Weights of a small transformer language model: MLP 3200 quick GELU.
Each number is 128 + 32 x the weight over its row's rms, rounded and kept within 0 to 255. Layers, rows and columns count from 0. Numbers have three digits each. The size before them is the row's rms in percent of the matrix's.

# v: layer 3 attention value, 640x640, rms 0.0195, rows 166-191, columns 0-127
# o: layer 3 attention output (transposed), 640x640, rms 0.0852, rows 166-191, columns 0-127
# q: layer 3 attention query, 640x640, rms 0.0229, rows 192-218, columns 0-127
# k: layer 3 attention key, 640x640, rms 0.0231, rows 192-217, columns 0-127
v166 097:153104124071121129119146159159167108141150157054139129170189130052081139153078129133178169106058093103151177083135137105147150138156102082183106113086149131166144131127117086129165120097223116152158166144157107077112162110134175115165084154134118128139136113102151137128103124160091146106089183120104095099115065090187127156121148125162096084172109115172127160116172129137167136150185
o166 091:117172084146070103080103145102104127098115069162130131078198127125165145158130120098038182126176162111115118162140179141164145166144120107082115183129129115159176148123088136117128095091081063130151120116100175147115135129137063177141158117114116148177160152143168140139134099050126161149132099110095204117144157190168200098116136171098209121153105185129103073110092093129132135104112
v167 098:154141173109128147166109118185174122148121143060118092115160118117184052170122097105101153143195159144155146080105180099139099105106182135102123032143112145156119105077091102078121123177102148114134159086087103160095151103078164141158109130140094151118085080068132099126061146084117123088145122110153135140148138146149109112098117138120119116129129165156133090086041170092092084140118
o167 096:125154126158146123139152143103156150136120151158131122118118134134078178129106146114141139121092150161075180101099122167155178148157179112121097197096071138077164181138160187156105101107091173186149110106164169112175119120199091105131151139112110164151107112091095166158142110178115119103103141209106079146118094054124133124158150077126124178102138088133100131161143161103160122163113
v168 095:082155106097104131170060145098057120059102140065192153081145121214083102117094126167175143203175084099094170130100151044122109116116122073073113173132096136168122052100174131175123101185147145124167141182140139154138119152127157135145093110189116101110146146108090094118125134098144146121180151125157103097152150145170145107064141087125146154156088163147136171147120167104203165094046
o168 088:169178134125157163115178172166162085143068159102126189107128161131114110186168123174054169145077174119114147153127142127139119176141075144145129087171139048091138175133103106112086153120111166129093111100161139050153159118131101107131091138137143094078129077162082153154189101125076179084075119174128113120126072117117125157186124123137106147108123167149162106072143091111082110151145
v169 096:177126109037138099126090112126201119118202119122109122163115150122101157102147112150137122167096182118154116173123080200092153095184101150096098136150126144102116114107118137116161161108140119131130207126111120192106142078059147135064136156146099153122199144125175138144132117138130153075148132117120112183162178141109127104103099087187157091126083211181096133133086181106115102074156
o169 087:089135116180081106173137076153110165135115175093087120044165091175153131131139127058133167108136110157195128138098115130172088139099172127176177102112109155113101110125083146182107148118124157135129141132166133052120158134160130126159082085111130151112115156138124145159100116126114086147070152146118197097121161161151123157134153189126137132165183145064122153098160136196101192168084
v170 098:131107069090105116062129145088131140150149149101129118160191156124120119095165117131075096101157172148118102147129130076095093132106096185096093111109136043127128155088136139108138102133073147107183114105162149149161116160149079136094142107142158117103156136148102139112155112165086106125115192120135103146123106111125168130131145128109143123072174124082116160173120092060130107143106
o170 090:099094149135170151163157094146124093096108116107180114121109099111127098140068130167134137165117106139130136159113101098137157186145116119116147164132131197130110097137150169167144114118140151078105115189110134111097057094152143166133124189133133123164124199108153123133142165101144111124160122167115168131147072082108114156177083061196107094166102110134144135112159141212095124134118
v171 095:159172137095176127177155132167171144080164085104139092183160142163141157119169087115181121078107150181115140092178151129099097143117140143163146110173080186123082138129140088129179139189119181135093136123146154160071080096090061101162165105112137128113126160160121121129102092108140142133109154132103079186122167115145172104111142126125072085133146120135116119123138135172133149120120
o171 092:102047146100077147120075096137121119177072151135133147097082053127209098194153116164118140168159026110119127146087150097073164118170099125090153200140140090120147132148096116129174121158094126117144142172085175104122063173125122125115128174123144102195101108157107177125138167106091139148166091133123133112135086145194061120147142144155202118100178136107131134175112100196149117163176
v172 099:135165140110142131069106097103119127171124111122129170087100140163174119175078139160115113141196104096135134089158106190110139102142093111098175100117111096081139142101171144057144135119085127108122085085198118107072090155129090090180106151108183112135119120190110116105147145123081074120184093077147141124147136082165138197128157169110099143130175088222154212143103133108133171089105
o172 094:069139096145142165157100124116033103140131118184129105151126083130072126100132107092104167152098107106201162097065091107085147155117129137141080116139144122163117098163075136149134162118147083172122190171166102161119114142127104178082069143135062124166149166159145116129107121071108153090114139124118128152135080163089117116041137158153175117136096214073115091095170156112163138131150
v173 103:159100152128117118139132139130135145139062090103198129147083128149185112094090113086165155098140111117173072146109162097174153131135132078102194135130084135157122199166117099116160162142074075109152081127140116127186116116139142155120133158122121130052159096171101138104151135132149164128131130128165085149108052162148125121096128161117093128103134147185080116095175159101141072185072
o173 096:120143119146150119160105086127168129145137149167103118070160093119118130124174123095127108147115133151154117069096106138099111124137137125144052100125169115015112098131088118164055101118181151156108150172106163131105196082216101134130089159108140104165112142133120134129157112101156084183119119130178112153100143100110119062126171072113144153101105133139108081198151071138147166072167
v174 092:113131147152129082125155136141100137067074158117136129171125109102165111207113094183099096116126107128129109118109123160152145138134113128111099156121154142185140121110154171109131080109096131124106092127173104069129078109149131141158146117118125079197150134170120156142149174097145124128129089153121119146146179146135182117113056116143093150092131148130119203138154084123137173034080
o174 089:141096141142094178121102129170165159122135111140142103139183128110143141066133143149137134161118120157115163118099147077063127149075098186122194090118127118085127161086128084148078151137092153157108171107125096148116146127153170103120106154126080150099130129075090085128096168130147126153106166142109124111106135174077118186092150120155078108139154093181160097140112125087113119129140
v175 100:087127136094143188162070193104108142098145074131142150137151127111120111136182161058105124099113123086109161118151177123116151118125153067120097137105090129115112160132203164070144114141126053014093097158160176104115130138046201147167162148115120104107097162132154133163175073141126177126126108050125108054097124121146109163178110107174168130196130074132111163074112154112115104090112
o175 092:146123127099092164104166113147152074159125147068151119121153188131068154142064115206120132168139129169087188142132090149168120086097156169138180128169134125112179106165088175146111120098158124135152119160131148107118142146145083084130101124138126130176088126138131079135111160096107059144124119125130165193132118194124180122113131089159098114101173180103075097128170171118153125116166
v176 093:149156160111135134069086128155102112157113117111106142132085163128106108136118156100166131137198082191131153116168130134150180123091132122073091096109128098150181127143100146144095111128120146105169166094144131121045158165116160130109191097109148106088207145151113189115084091118099116145125105113074118111082176122075156166164194132203159113098110153155198091092109139136104129128165
o176 088:121132104092132107174137132090095105152133089160095098081099108149162151160131061151109137150087111128137084111094121149138133118078160133152165151162103135137136168161146133137157121127099167159129105128172104170102092089123146111097054112163118100149103096106122099165163127090149194150174142120154178151167078106113069112091060120112141116137146130044047163143133068109171165125128
v177 097:137101153125088087099172142081173086163159131077148109137189088115159178163130104132155099127065210148187116144162116153152118171158145114128115093125151143115111113053059055130119139094101101091141073147123170115064159108162109096127124146085064108130126123098123116108139124100111176130140123185167122124154146097133145073119115085100116151148111070108150174156125139153145061147130
o177 094:122211097172134140133130084180085182063097077110121108136111153155097045154153101115112147161120080142098112154138146161154118139109124095148146190089098116135105155140163121155111143139161177190130115096067165156124187176167133111130110153140170129194096188090148135146085083156180109108053101068157156144111141114138158170202170164099187143130103171139074137100155161141098146149151
v178 100:144152091165139103100125115105156110153173133136150121166076119101158133201116147126139091151099082129110116125120088129104093074130184113132180092130128136091157109164125058160099109093122101117063084103147151165174124117158128121120152090109118139142080141136087160096134085153123103129161162085126127156149139096107111167134138118098098128139161114119176127135106146131120148149167
o178 093:122120154124162128139139157154170118126092083133078146074159107089060131110142121108164101056152116169135091185135140117125187113194060161175084164114090132133153141102161096158110111173099117102150195165111130096071091138109126161148078153121120153114160116095140038093099147159162129135135101125093092138129148117129105134155165164111137183129070098193070164097164129129160151139100
v179 100:101127121175123143134086144099078153063127138146107124116138176110116128104108125125128160170072184087143065168114115102157132108129150124093099150115140102120094123089139128181133106100145125157135226157125151120109173116133099149061123155210164118126103098150165131171108187134061155148134110201161086115124060161098112128130149109093124172115093136092098144191221112092129126147162
o179 092:153125122135118131150171077102199115150102127120157128163122118129075179117159130150115046091114126172166166099173168038104101089142094112138157131116107179122120101145135136128159158146106161118106119078123055091126083110080112135133143086072101137109213187089082140097124121162166163121135119125088117117138143110151128186169139171113092125100121101202098089073094208127088109136126
v180 099:112172103190133120157116102116189129146144080040136138112096128157106156113101121154079050154171105107095123142157079162102159132113124163114142090103157144201129144118144121137078192122142151117116152104093100162115140100080160154151074192109136185078177131207105141173153157104164114160120104167127159099180114160101187083142154108085103110131121155154141183144110185142148112153106
o180 089:149100135110152121090089094146112158096112089100118153153096140073144130126159143090165188135113137093105151144123125112180123125121089115101107154139107141118132169099135168140155063165101130128126089118124163135167179119167162135154163118163130089205090113126141143099105140065056127130100124144144017145121156099142140170149098164114161129157151147129104100157165172151138099058123
v181 095:154080072159080106140152085120139068143099146126156165112143175114133061108116134131110132099193142069101150138122119107187162171170182125122133168116158167155117108116151149198188103144069153104183129120184057130159113091077111156091156132059118128103098128115148186141077190129136099115115155102085146107106115089147098134158122157121126091044138109123157107183121183121094138128137
o181 093:139181165077178131171166139149166097123144063202091093164139097145145161188139132134172082114148100172188120121137080111057094095087105136108136108130115096127092122157147102090118105151153090127124115109077153151132121074144118137133095136128129150121182145136153139125194097118134107141145127117123095143136080120133109089121168133107105125140182090148176144166105101147108167179160
v182 091:164163174123123130120103124117163133149149099169143121134100132084120081151137136075137123111156132172162085154181091141106148118154086064119194162106116112101122160119076214154152161203124141120077100169075092055102121123157118154178123072133175133171080145102095153119099114115127089085099102167125107139063109119122134141098099160084091172128132068126060077151101117072128080142128
o182 092:152066114139138102100092149159169117164125234119174154108143145126121147148185145149138172156109104190222132121140133089082085112099181102170140108128157141133111123177104107079131137127176163105104139139100139139124128143173136104118170122089103176103105171154162110133137131154169147130120078091137114095160129155151153165138112118157147092141101161150161149141182131161117181132093
v183 100:087189095072149149164139117123146107099105123109077113096128093155150092096117147126130158165087118134112188127087095126113126160166144155147140151120127126137159119163098145042064124149209193135125156099166150161174186121141108087120141164090181187173200204130110136130095128181142119108106163065126073170100194126105170113142213176163124087140119108083086091168123163133163085096122
o183 090:178117176133121153131162055066080134122132181127150164186179089045098128095142130185120128113114129140120059103113166096161130101156147128090075098183144116114114113148104123153114091128116139098104143073124110110090050127181133159144091132122164082103049091134184127131105107079096126102061096153119118157156134109178154117126041129151158126207121100195146169103108145157087124113090
v184 098:137167115094142096108122124136118095135135086148158126129120135139099131188158119148139149107129203132106156109171159079135189103120141122144094161084122151202129139113126089144114138172175170151172127116156122085140103114100155100089130128147092156119115190129089092087165119130122203255139122126118083125101072164144163154112081083131171108157096159101117086102115156168143050119115
o184 092:122151166110074112169166100073102139099127113071124073186135052113162155114113126135070109165157086121123102097133149172125062140144161180119122053114098098110121126099080107162103116106153069119102167101097177124098142097100106134151148128086187129142137095076098139168063135136114096095140097186159094137165120082137117156110101117142129127079163114126097128138156076153143127143122
v185 095:139126126205142154110126076176172089106076119160124086090126167134155144128111190118158146177148143118119149104145188149181135130152096056151171113136128167128151126110111114107137134103094127140137141125088156163146127140171115090110123156127098148110168127152129132145156146132109127171162151148147103084133109103154143115141154153125068128165151095126121105102132192111071122150093
o185 088:100128165120145136152145163115095132162139135075171161141062075122174162042132113110058113068127141106150092090085087189174136158110131129116107109101130122099067138144083144176196138143161128108099073126141148102067178136130139117106166092144147149147071116130150162123106068093124098151132097136099108125130158194145135113150117181150141173061108149119146079128119141048110139174138
v186 100:075133103152115130140131105126141097063119085111147114133171130142158138092108084088081100137049116161155111116085129167152090083110047117090178083117090113154137178091097156135110140118120147122131118131108168115138105069101094108102116094063181147191085127187151121100143172148140130209170145112141053121106147118124099123153118092124060076124112153096131137148114168094161130147135
o186 094:141141150131138105121129068168101132144121137143116143124160109101138099104140133180133139057127105082095198149096115143097134143130144107114161170084158119123155144151102081177090137162098125095144119075146139115141103136098162153146086119146127109137190109113141132128114101129181133104146132172162149105169158085107189081126147105117131103121150056186166166069148072117133156065132
v187 102:189144161134102064111042177128113144148138113149080168101151127213140089103076127163137149149119111095120125196121157027172125105115139133115098125087153183128126138120135113151139100108047162144103137109130054147102118122147094146131139111124080066145136139127143142082143104137129136176158110114126111112141054192119093164089129156165114171146200139119121139167152136118160116156151
o187 092:083146136154131152139198127118133103138096117088146151134131137070080140116178157117117107163117116166132104137133094213126128137137096092130135116185122099103135116094157112146120172156137104094183126088159205112077123129173148117177079152124116156066107100131106072142120059109143166085094183112113154177051137116155137113136126143111146111092109113178121135165132098177120090097087
v188 096:137096108160112133131192158118163161104122192139144188147140131129186160156120127134108124142105152108095110102145102100132135116188106145108119101153041100116104132159147094142076115145209126110092067084141171123166094116141151106060169132146146122151116108132123156158134130130111143144170056104128141125132107125121124120154107097102140132144174047139101102151174139111128096155082
o188 095:115131113103136131128108104141117059126088133096105097138126121176103134099171145147088129125145120086124156137154200171078138149099128120189147160111145177125126083116106106120162135146185106114163115138163109173133147159210113142198105139115076177096065143090120136174099146108135133141087216148087123122106109140130129093151095161120122100170117177126151199155154139139176113107155
v189 104:172140144118130074102168127165161119153107150097155163135078137054098129115130137106177070094096145101176164121127162143136138174138143096120141099171123139043095157092096149109181138162154129148145153088068101146064147156123118174136129101167146135111066116129105120110162089100107187124077124126141137133096114157170158106121140120173145128118091171120167132158087070115116113136136
o189 089:110121123186113139123096133095088136116128114102151118160213165172116057163124134087071197165123142139090077167159077117132117133116128103156118170101118149163163167103134082067028138123071134113111156109154106134153101136160150122142150134123103135125168111109116178174081157101147088102103181106105142141084122162129108104114107116095109147083135162105074091162138162169139094184157
v190 095:142132125140152108140099161142110156126119122145158157084103121137127144087136150139145119146073175123112191102147172107105100103121173166112171081122083121102135150120141141146132103146115127158066128193102116096118095127111127125161160170106142152172109157092150073149149064162083108141097168096070094134122102134119132103110087141138141114073118064174155140125102177173152140152133
o190 089:122133141139083150133130067092164151193136156166116140097159116097136161184109136169095137086177106140110139121113113164120122127143090111121079165121130126131160138102078148063115109102139147101197116164139174183157086141139146144177112056118084185078081103148141123082089124094075161090158099145188154110147174142123148144123177106133103073206161157099142109103136100122122106113170
v191 092:066150080135175110162116146102173093114167147141157152141128166108090090176102150075148102119085191165112090176147124107085180135078129134123148190107109135110091146121113117180117176135123055070132173125124149157189143111065168105103109109116150160093141202153088133164126150116107044126141155129160099154100079119141170141141153136143176140169111176154157203153141108113158142114116
o191 088:137084124158064145079127134104099157110136129141051099144139157147117153082143124106156102157124139147185126149108124102125112152157124113137084120071108122123164144126148156104130166092072099174077109082126152113092109098134145152123123154213129102185191137117132132114155080154133108105122173131081128095129174190066109148133112103093078189108110088093109155067174156131105144157168
q192 105:099104170130159127092130153108071127157103127157118093161131160150122165100084114110093089108181137072125115225183103118082146124110074140158104111101104114094102121101115101143154122073125069095105164133117146050169138121062122163180112121172145105104134109147121100140128100176134151106165100161180093082151160134149138201122136155157164084107127170151136126090055072153116096132160
k192 095:141139100114129114206063141157128181158138116071176114182124090189169140157157118161152208189079155119111132106103085146177096146129078119155128165070076115081141124141106120121157084147088133096139167154128099136103109081145100112091179087106117167083167133101147137057197136120099074135102143105110068066137177127140152095177147106080080122102113149082153126082130099115103104206196
q193 097:134143143116142134083147106160140103120119130119134130157062149156084092087130063101155147135074117167145119104153169160162146133111102119138082127177118127103098174122089158147102125180134074158100072150180136133176071179112092085121099111134110168194089099081072176141175109114164089175110122089172115119086107154102115159151086149109104105144150080096188075182106173066122127142124
k193 102:172121130121125140131109147081148139100133153127158119161163070181084133110216136098105172104126090166132117136149107125117132116220112098132164165091137066173193118131129203105134091106133164103152104157148164146106112079146166164184150143092130066200164105149095109100158150103134137126171123103180136190154114163171163147108085076199111124108182089120124116105134136121112094155109
q194 099:161074108105105121118110153151144093061072098164135133157160182118117102162128137139156158128163113100164124126171156116164096102185094135086071172130146200131109113155126159108136070173083205092150134125126113133167114067163199099168096123091144168113135118167131147113171112156187177152159113157143104157091136185220142153074126200131111134174122112166137105142149164141112145121125
k194 092:107190190198183182123143080100089119178144164097108116156138113126147128156148118095131093084171148120118167163129148091109134130188091074120107119126123089104157112146108129134111107123081098119106120117151133114028112084132115169108161145115102114140154133073084119157123160083100188113149137094126153095161132147128110109157109081177149096195163141121075105119126129135106084101061
q195 098:172121139143080159091133134120122131140143116149096088092097145102123138142119127132112127162163192184095147107115112167134129124161121175104080083063118173139139136152119132084176132149160185186120092180082107115144102182200125117106133143086092124150172176129187154111099132094084122112087180117137139106142139112024157124125125126125122201135115117117117153143118135136137128181137
k195 099:132099193167138132144154112115123131100113136109120149055087174122143111098094087118167205071171136147155185152115144101139126103055176176139149137118177121117123131141095115132097135113079139123107164115106120099132076136099153082124074120113144173096115200084104131154124127094161159179159109146089096096121149100121107127059126161160085103123054169141130152104100090114155154107108
q196 086:064105144147142166206151169087094139151189090102109107142160092135119140170083157144151085095106111101187100064158113090102092090141076100131142118132079134140178136077073125143133152132054128101153175138134170124110187149154107151128128174134115140093077133061099144148207140180192111083184110050139150088114092158132151056150153077109118131142122152152105121106095104128051142125141
k196 095:130169105151071155125098163102117131159124126169127135107174140128141146133169133178000113127101130106125116144110143116114105154141085085110166068142125149126085180189155124115142121139076161146147148192157098128142184106132156141101118097157154134134189100068083129152164108162141097111120068125097162170158138150161115131061218115118122114104145106188128107142154153175149122138168
q197 105:100105158166129159127144129094121139083129113092140137182128093174104137113148184106148139130120131165119093142176075107142154133049099100124202079182140094109117102139135144182109157108140103083121140137147159154079120150102120185169145118093117088180125151090062158100145181134084183123119093082103137083120142149142147215123095081163176130079161153197138097107150091122103140171134
k197 102:177124135160113120152127177167136154142116127100107073156149113119130098106122122186144126165133153060118104135112086207080083145179145176175125159152138120181114104140177117107090137106113164082117161105217146179118143094091167121150163148063131076145129122116135078175103136172166110091133111126150145168149139150145144084147112157096137085154183090156160058140114129116104129130094
q198 103:153161169163137156155126138164118120147150170096104120156114148124114116130147065092054147175136154084083149137126108076096124139159122097136196127114118087196108210118128107164115072079139119106127170131137193092094146114168112172076182097107113075168112102151162103160164111143150162109162143129087134085100153119132105202093033067157179128106165109139152111094111137141148149133144
k198 101:160094155170116143144172152152140184091111130089151108182164119194173132164144159100170133179082095163106149120122138145147113141190165091158118112076137206163152106117146144114133114113130096087114137129105159106125188162128110110055136106138126057068224139103102072138076193138094086149131111076148162153195155077141175211136151154142099063076165130092113063080143094124131114149099
q199 101:178145158149148147113188099155119124099085099084156086084078120225158157182142139117103078127170100111139128128064147116109191101131108089111183119127094119085124105109111135120098103107128077108175142155107146141160141094079149113156097129064148096174118131111136128115182174120129139139140072075119119176151137116143165098126061108179169086119120080131120130097140112083068129113120
k199 105:109094203120119145124105118160077109101112153161103144148155166079163128154137148194086133174160153148138175092115132132141103126145115141107067136148139077119130134121117147076146142104118114140067169114142120065087104086084103133114162127113112098032075128110113134148091052149127134122167153099131093220129115132130149096046155120110097113141122135190132097079110111194066136099148
q200 102:153066095134196179100169112114114183082117116104160097113119081172117118129165153138129098138114167115066095130144162134141149126130101104122155147108118092127125137049116083170110095145102109122128108122135240156138151064078060158170103097157197133163084070080105122107161119145116124149134092059151165095089136067075142092196068066094122131087123112175136109116114076151095161096101
k200 098:165123139114154078187122146141062138071149083153161057142142077169091100068108151149103103132093138107128158142083144156164118113169064098063083122140096122147137107096186152150136045137184125161116174139109146098148154141093134098111214094157142077109188110106103098150163146099148155224140115114124166128093150149167147195159143127134160048124100098153109076084126192126116104168159
q201 089:100144078142152106157086145115139127161120140129100144072147094121096091102138103179096123060111160177163151154145073128156106080122145132171177158101183160148133092129137184128140091126122162153145136130149091162090134165139081107112159105110169091170119194106121123121150094158166079153094028158112093098111135055145051155146133193112134099140169105094134124074118109112098108116180
k201 095:082129022148168116164140145122154131119119103129196162090210142099084118157144121085134159103196131186156175157128132104156092089062107089166092079137107092094208129146141192084110135118149155093122155125088121085117103156176128111106070174182139153128116123130155133093118117097133105124146144146137108167099100113158091214156141101128081156151139180149102159116142132102123163155124
q202 097:113153111112109087167103126124094127170146153175093095112114112033141138152074147154141116123106150164167127165152133194111095128142164117114087107145097124073101097125126158158145138099123144101179115103121143111078110133161151074129089129073138152079127140173139140071059144068096079154117152143117088107120077093114130174112092092131069154102104149117104153099142109168144170140180
k202 099:154137142119136188156171080077162116103115129106149135084104167121156036104111159158140112132168140129141126158095136178149111172092165113144147062109115103176109090099166139174089098135130135147174145146112159145145145092137129111123133136117163119126199162169102127155104114171102129143121134135159208114135161134110132139184126158119142108137122157212181165123207109115051083096117
q203 101:080178139138176134114135181188158149070140150128108093101130181075145119132109162129117134072151109132131121147140108133120174094121108092120156112087129146155132064126116144124110170129125108161133185117083136128065070148122093133138116135094129122107189143076111121126117152121121106118102101078141148156121151106141156089179158172123059076123115089145116106095117102141090069137137
k203 105:126101225118118117142134166136096104078117144164111125089068094119135088165130144169160139136118128056164170097146071137145164102110135114148097118101171056142039118095131125132104136136140100160106152130108153100204161143124135118165156083129116132054154149118150160116146124194130136118119116112113118078147125084153099171116102129152144139132095129140178133096139139143140102168156
q204 100:090136122138149169168136132145085096136164141116199140134163189132176130138120104175144089186119092110144108073174141126110105109130161112136098105112168145144202104086107165151125093207216113142092145092174080101130128111138190121100128139179170133172086111097074079081108162120100166239156172124135128142163111137129139097155104113140120157109192073141090110084102155125106157162122
k204 096:149120133112148119111083149048095106150132120119140121159119118174121109063132117146155098076091102085123137098110113133156090147096103128096099124133101056129154148146133159118126137130195106164077099101159157135093191116105131092119126156152123101132111140206125088165152138141117124145139171097129114090076076167126138101174124145127087205058184160135113117104161146148101144134158
q205 102:122205135024129135170135092132128232127066172067129172121160109133132147152104128146139095110110131117116082105134179097165099139121123106160052124130154166082088137097128114153116185132118097144073166162108152105056149151114048101126122162060120163115147178091168123175138045135101132099120159137098147117117122081176133203164202156080142128142154172109135151182115098123121164104122
k205 096:083147105093116140159196156145115189160108137118117164170092117102157084127164107118117070154148112147083118125115063130078145163138106127138103098131172178113132152112153108073118129174134175130156112165114112167074162087109115099150160148035134090164092141113129125136113131111126122096168102113097110118086163122140154177116091096094165135115153148116167123130152104131180196139118
q206 097:122164152130120135102123101090124198170108138123145124182032084144103204122127118129090127142070134162175106084131127111122138038170169127116108082136148064127127031170140103131116149079139091112080143100146136146136139169090076110116127102143099147153187118144136094138154075114124111106143128122147135108102138122132077055132111125113086095098160132132112147114106083158091129106094
k206 096:142143113137155145146068130205135170145108055116106096116132148123169109127170145145175106122107114118135191144117189134125159107117152134120171054136122081082094127142126158108138116062124129127077151142127150161172110120120121131064146131119075138136159119051111117122098107117130121163110097100123100141148114128172108119113152178148125134151122128139156081134110146109080080092104
q207 101:096083145129134096090133106117095189140171125135142130113174168085138110126098053067146104139104138121171059134121154184117130169127072106092154086115089097168124152142152134134116180117091140081070151096138172150122161073128092135163099126157086133100097077142112145154109142085182137127113077068117123074123122133136132156095146105101113140186129098120128109105150123143091118123099
k207 099:101180140140133111104092154164042107145127098084143152155103162110070121067086163103014099152103098164138106135136122162110152129130175150134129091118094172150113161173153186119139107177136142148127169084079175192172176147141184144145106115139150128161140153156168117150080172141122131145092134108107109153079166107120159152128161136152135139168102113068086168132125126161118077155137
q208 101:134167125116110124146123044129120179082123170100151136140123175120117111146118134151134126123191167107065124126109148138112199144165092153151122088134142197084071093115135148145104150094149155176118167133124123107162188067139098109122136105100086082134022131145173166088112117171105138168111182086149118142078129175159107071069147106171117125140088064156127126161140114119192190094135
k208 102:179126129142149142128112132108167111092134123116158176146086150145083130137121135160074122154143148176119146140104168129079152108136138128123157143113130170118142133141100095163065094098096151107196130156107166132180176116152147082139121136161104116148156134118230145135113117126149114138107090182174121046103149102154120106134139072154135139106081095082106107144121142061160152122123
q209 103:063182137128114106143195100100110113108163132146120122107169057143110158143156111188105093100112162183142054175098224181190084115120129148133066132100112158119039169098129093131160160076092133116160091184147125151195143080130122069132147122167131176132200107134045126150095190187107141137120142082143138115106138079086087088141142132196138149168178148138132089154138103103137151076148
k209 098:124166158123131139129118121172114117134136090114171064158164116148134130120118137143103129141135123118134083119134136164098184132128167092093087157203199113180121100106156133137136123108105113156102169180141063129109134136129111078142130139093108117140114102096131079065190147139113138133066119134108112124141152098103125145112202175122149086180139087143139093155112118140113093113135
q210 100:132115179215153141137185148111143148124102192139149098140200136123156114125087133159109139072138157135126168189184091075106070153104160158096128071092150094150111154105060124041052126155170124083071135080139149074146113098117116089127131187148074208204179125127075098153163119124129097103120135135166125129105135117150127137081090098139132086118124159122152159099159130138069121157102
k210 100:183128103119160142140078121126167127146115138122126128122123120137152213187059106209170136146177091140159157138150083096152150146157148127078168185091162101146115094129081141093162097174074126074094155102159135132100148147121167120070111180136102113083073152062114083171154112095109154085129102090082062175122144054131135088147184102150136145132133181064132136180113060145152109153168
q211 101:137168163145128141200168115108114093145101124115159127055195123092121128148110110098106149095094130151110201124151135148113141104107126129174146100131090174064079120113046088153175166130135108097164091116101000126078070114112110116042120200126177145132104081176127120089141162122107162152149102099100163184147122143138138187115115141083136145228135105116111168142074107136085133108129
k211 104:124149116149133096141134125052143074117130079143107136111111153090080164126091155156100113151121059124085068179145074106052110163043126135095132115191138180125169162100121082177107144119109109115189118185110148142093117131102080126105126124110115116182085133109166137164088139143168123113184095106138087144102093127129146079111198126126170133143126112144130130108126149118139120118131
q212 097:141099105170127131136129156111094126143105116068114134139084134145177226098158104150101146194128124200103153101166067132181120115105143149118173158142171113191197098157138102162160104127124167178110164191115086115151195143124102093161190103077132107180077164132138113119114177115182134189093197142131135138143143169138081110108100208131181171126124126136095103150122095080156105100134
k212 103:152146188143128144070204158119158154146181141096112125157155181134169138116127132119093195136147102123194164098175132115088157182181098151135168158134098107153127096135162138113110120121110116129100121155112141124130165156118143109179130136091091139155152072218114144132166118171121156193182147090147107124182112109107198114158135140132119150116151132169078108072123098087139103188120
q213 099:147038113099122056140112147108131112154175101140071073121156189165150115160182049136085132134134143106179124164136127122127079062197126117087120094134139144151099110154108104111060159128155130097123127076149097154117121154144114168158136120138144111196158173155181097110106075142173178116145148138137130083105139176139112177234125151114129121187110167115110174134171081109140145059163
k213 095:153139133111049117114096144160155167100116114112108184135184163123134094121143138088155139135150060124131093131141130124144073070120135092139176105129123141120079158089164100170124098156095123114106092127156184111106135107026107148205078182098119115151103176102167060073170113106135153154215124155134150148118121165140126150079114132146150083152096106150113124102108130141120080156182
q214 101:148191120095087154147113147116167077132083153156107159145077121137161198122046068108124068165131109139138156116161098135116133098151109157101127162094105166116122139107139089151144158073123129133197153135126138127122109139099104151116159099173107175174136127114175076067101059074099129069178150099120106147098118102137160150151184130120106104128060109097139135150065137094159108098106
k214 099:166150083086100129132102081090134107180129169172214182110056169149119177140050127077044126208108149181154064123128143086125172092108149150174140158132178067105148101138123125173155103090101146110079121120108065096097154154160107111154136177113105142201128137104148130088186128130108151152135173143148157156165142170137185106118145133175124128150048115087114165166109130130081121150123
q215 100:185141149123139077070159196151130133095164114137112116163110069140158148159106090150098087091063128110119145138104092176143194111112176104076146120154107142146203136080144130132154123147083086138108139112110084122137110064145101116106149141112161106098116067167078140154128108119145133141117104110100247108110078103122076073122158062140111085100124124166122049122108183128091154146124
k215 096:077141149148096061122137122119099142110139071131128081144105164077183184117015180166126149126152070113100153118127120090169120143125121176129144116142106130135134159139084149152100100123164053153139120120142129119154133080138123131181160122146131127047103174143125218140121108162063160077177139086176149171105144104138188151101089149118110106161126156129143132159115076157089160117140
q216 099:117150137131167160046159152185095172139186100121065084112122109093103132112113125128113120107116145128154188087165143122085124138176107130127092081160117138092121142144076133167154048117129182131154093131148116128177108161141125126163132139046099122119118096145160088173105087119152089121142110132102125171087108216048141140141160145125119178149116076108188154110112086160161165110149
k216 098:107121091159068183150101130161128110075142135104133174173192126136145106147115082124119152177112128154065108103117114101145191087163055187072159173081167108157075108127114154129176135064171127178174108140185175131172143149127114225142112141114122077179095084124139165141149175109142145155178112121145110150129150096126121109182149099136129140060122114116156137121097133186123147080152
q217 100:164179111119154126104139131148121081087147158102090162132079111160152133121118100125103160141092163153126136117178104092109105123174139109110163161076163082077196153127176095139121093153178153169102153149131104129157108187132076129124161110090082151217137108136171139161158131154089177152123091139151159164098086100128105084109168075136130125196128122137060123192150119112149069150108
k217 098:132111175151110050140134133180181116116149118130074100149165110169120136122152129114152138087182138149126131121125155196123139178136142114103042179097097120123128164136127118148113137141083154139098152078081124111118130095192101172147186174105105121076155079166070128114170103134077105163101144093096143073152107148127174142120151089157138119164175145166133159138087147129126129170096
q218 106:079105119168116149087150172117135110126133128109151114068156120100118144134133126122121094124137118122087167177091134085099173125088142114139122117150150122129160130138177160158096161110157142100103119089145145110161136109089119117098094153146088115176164103087166152080124107112146100105083120156095129170113195157175137077168122144205145169120129167119114149110156175177166059117108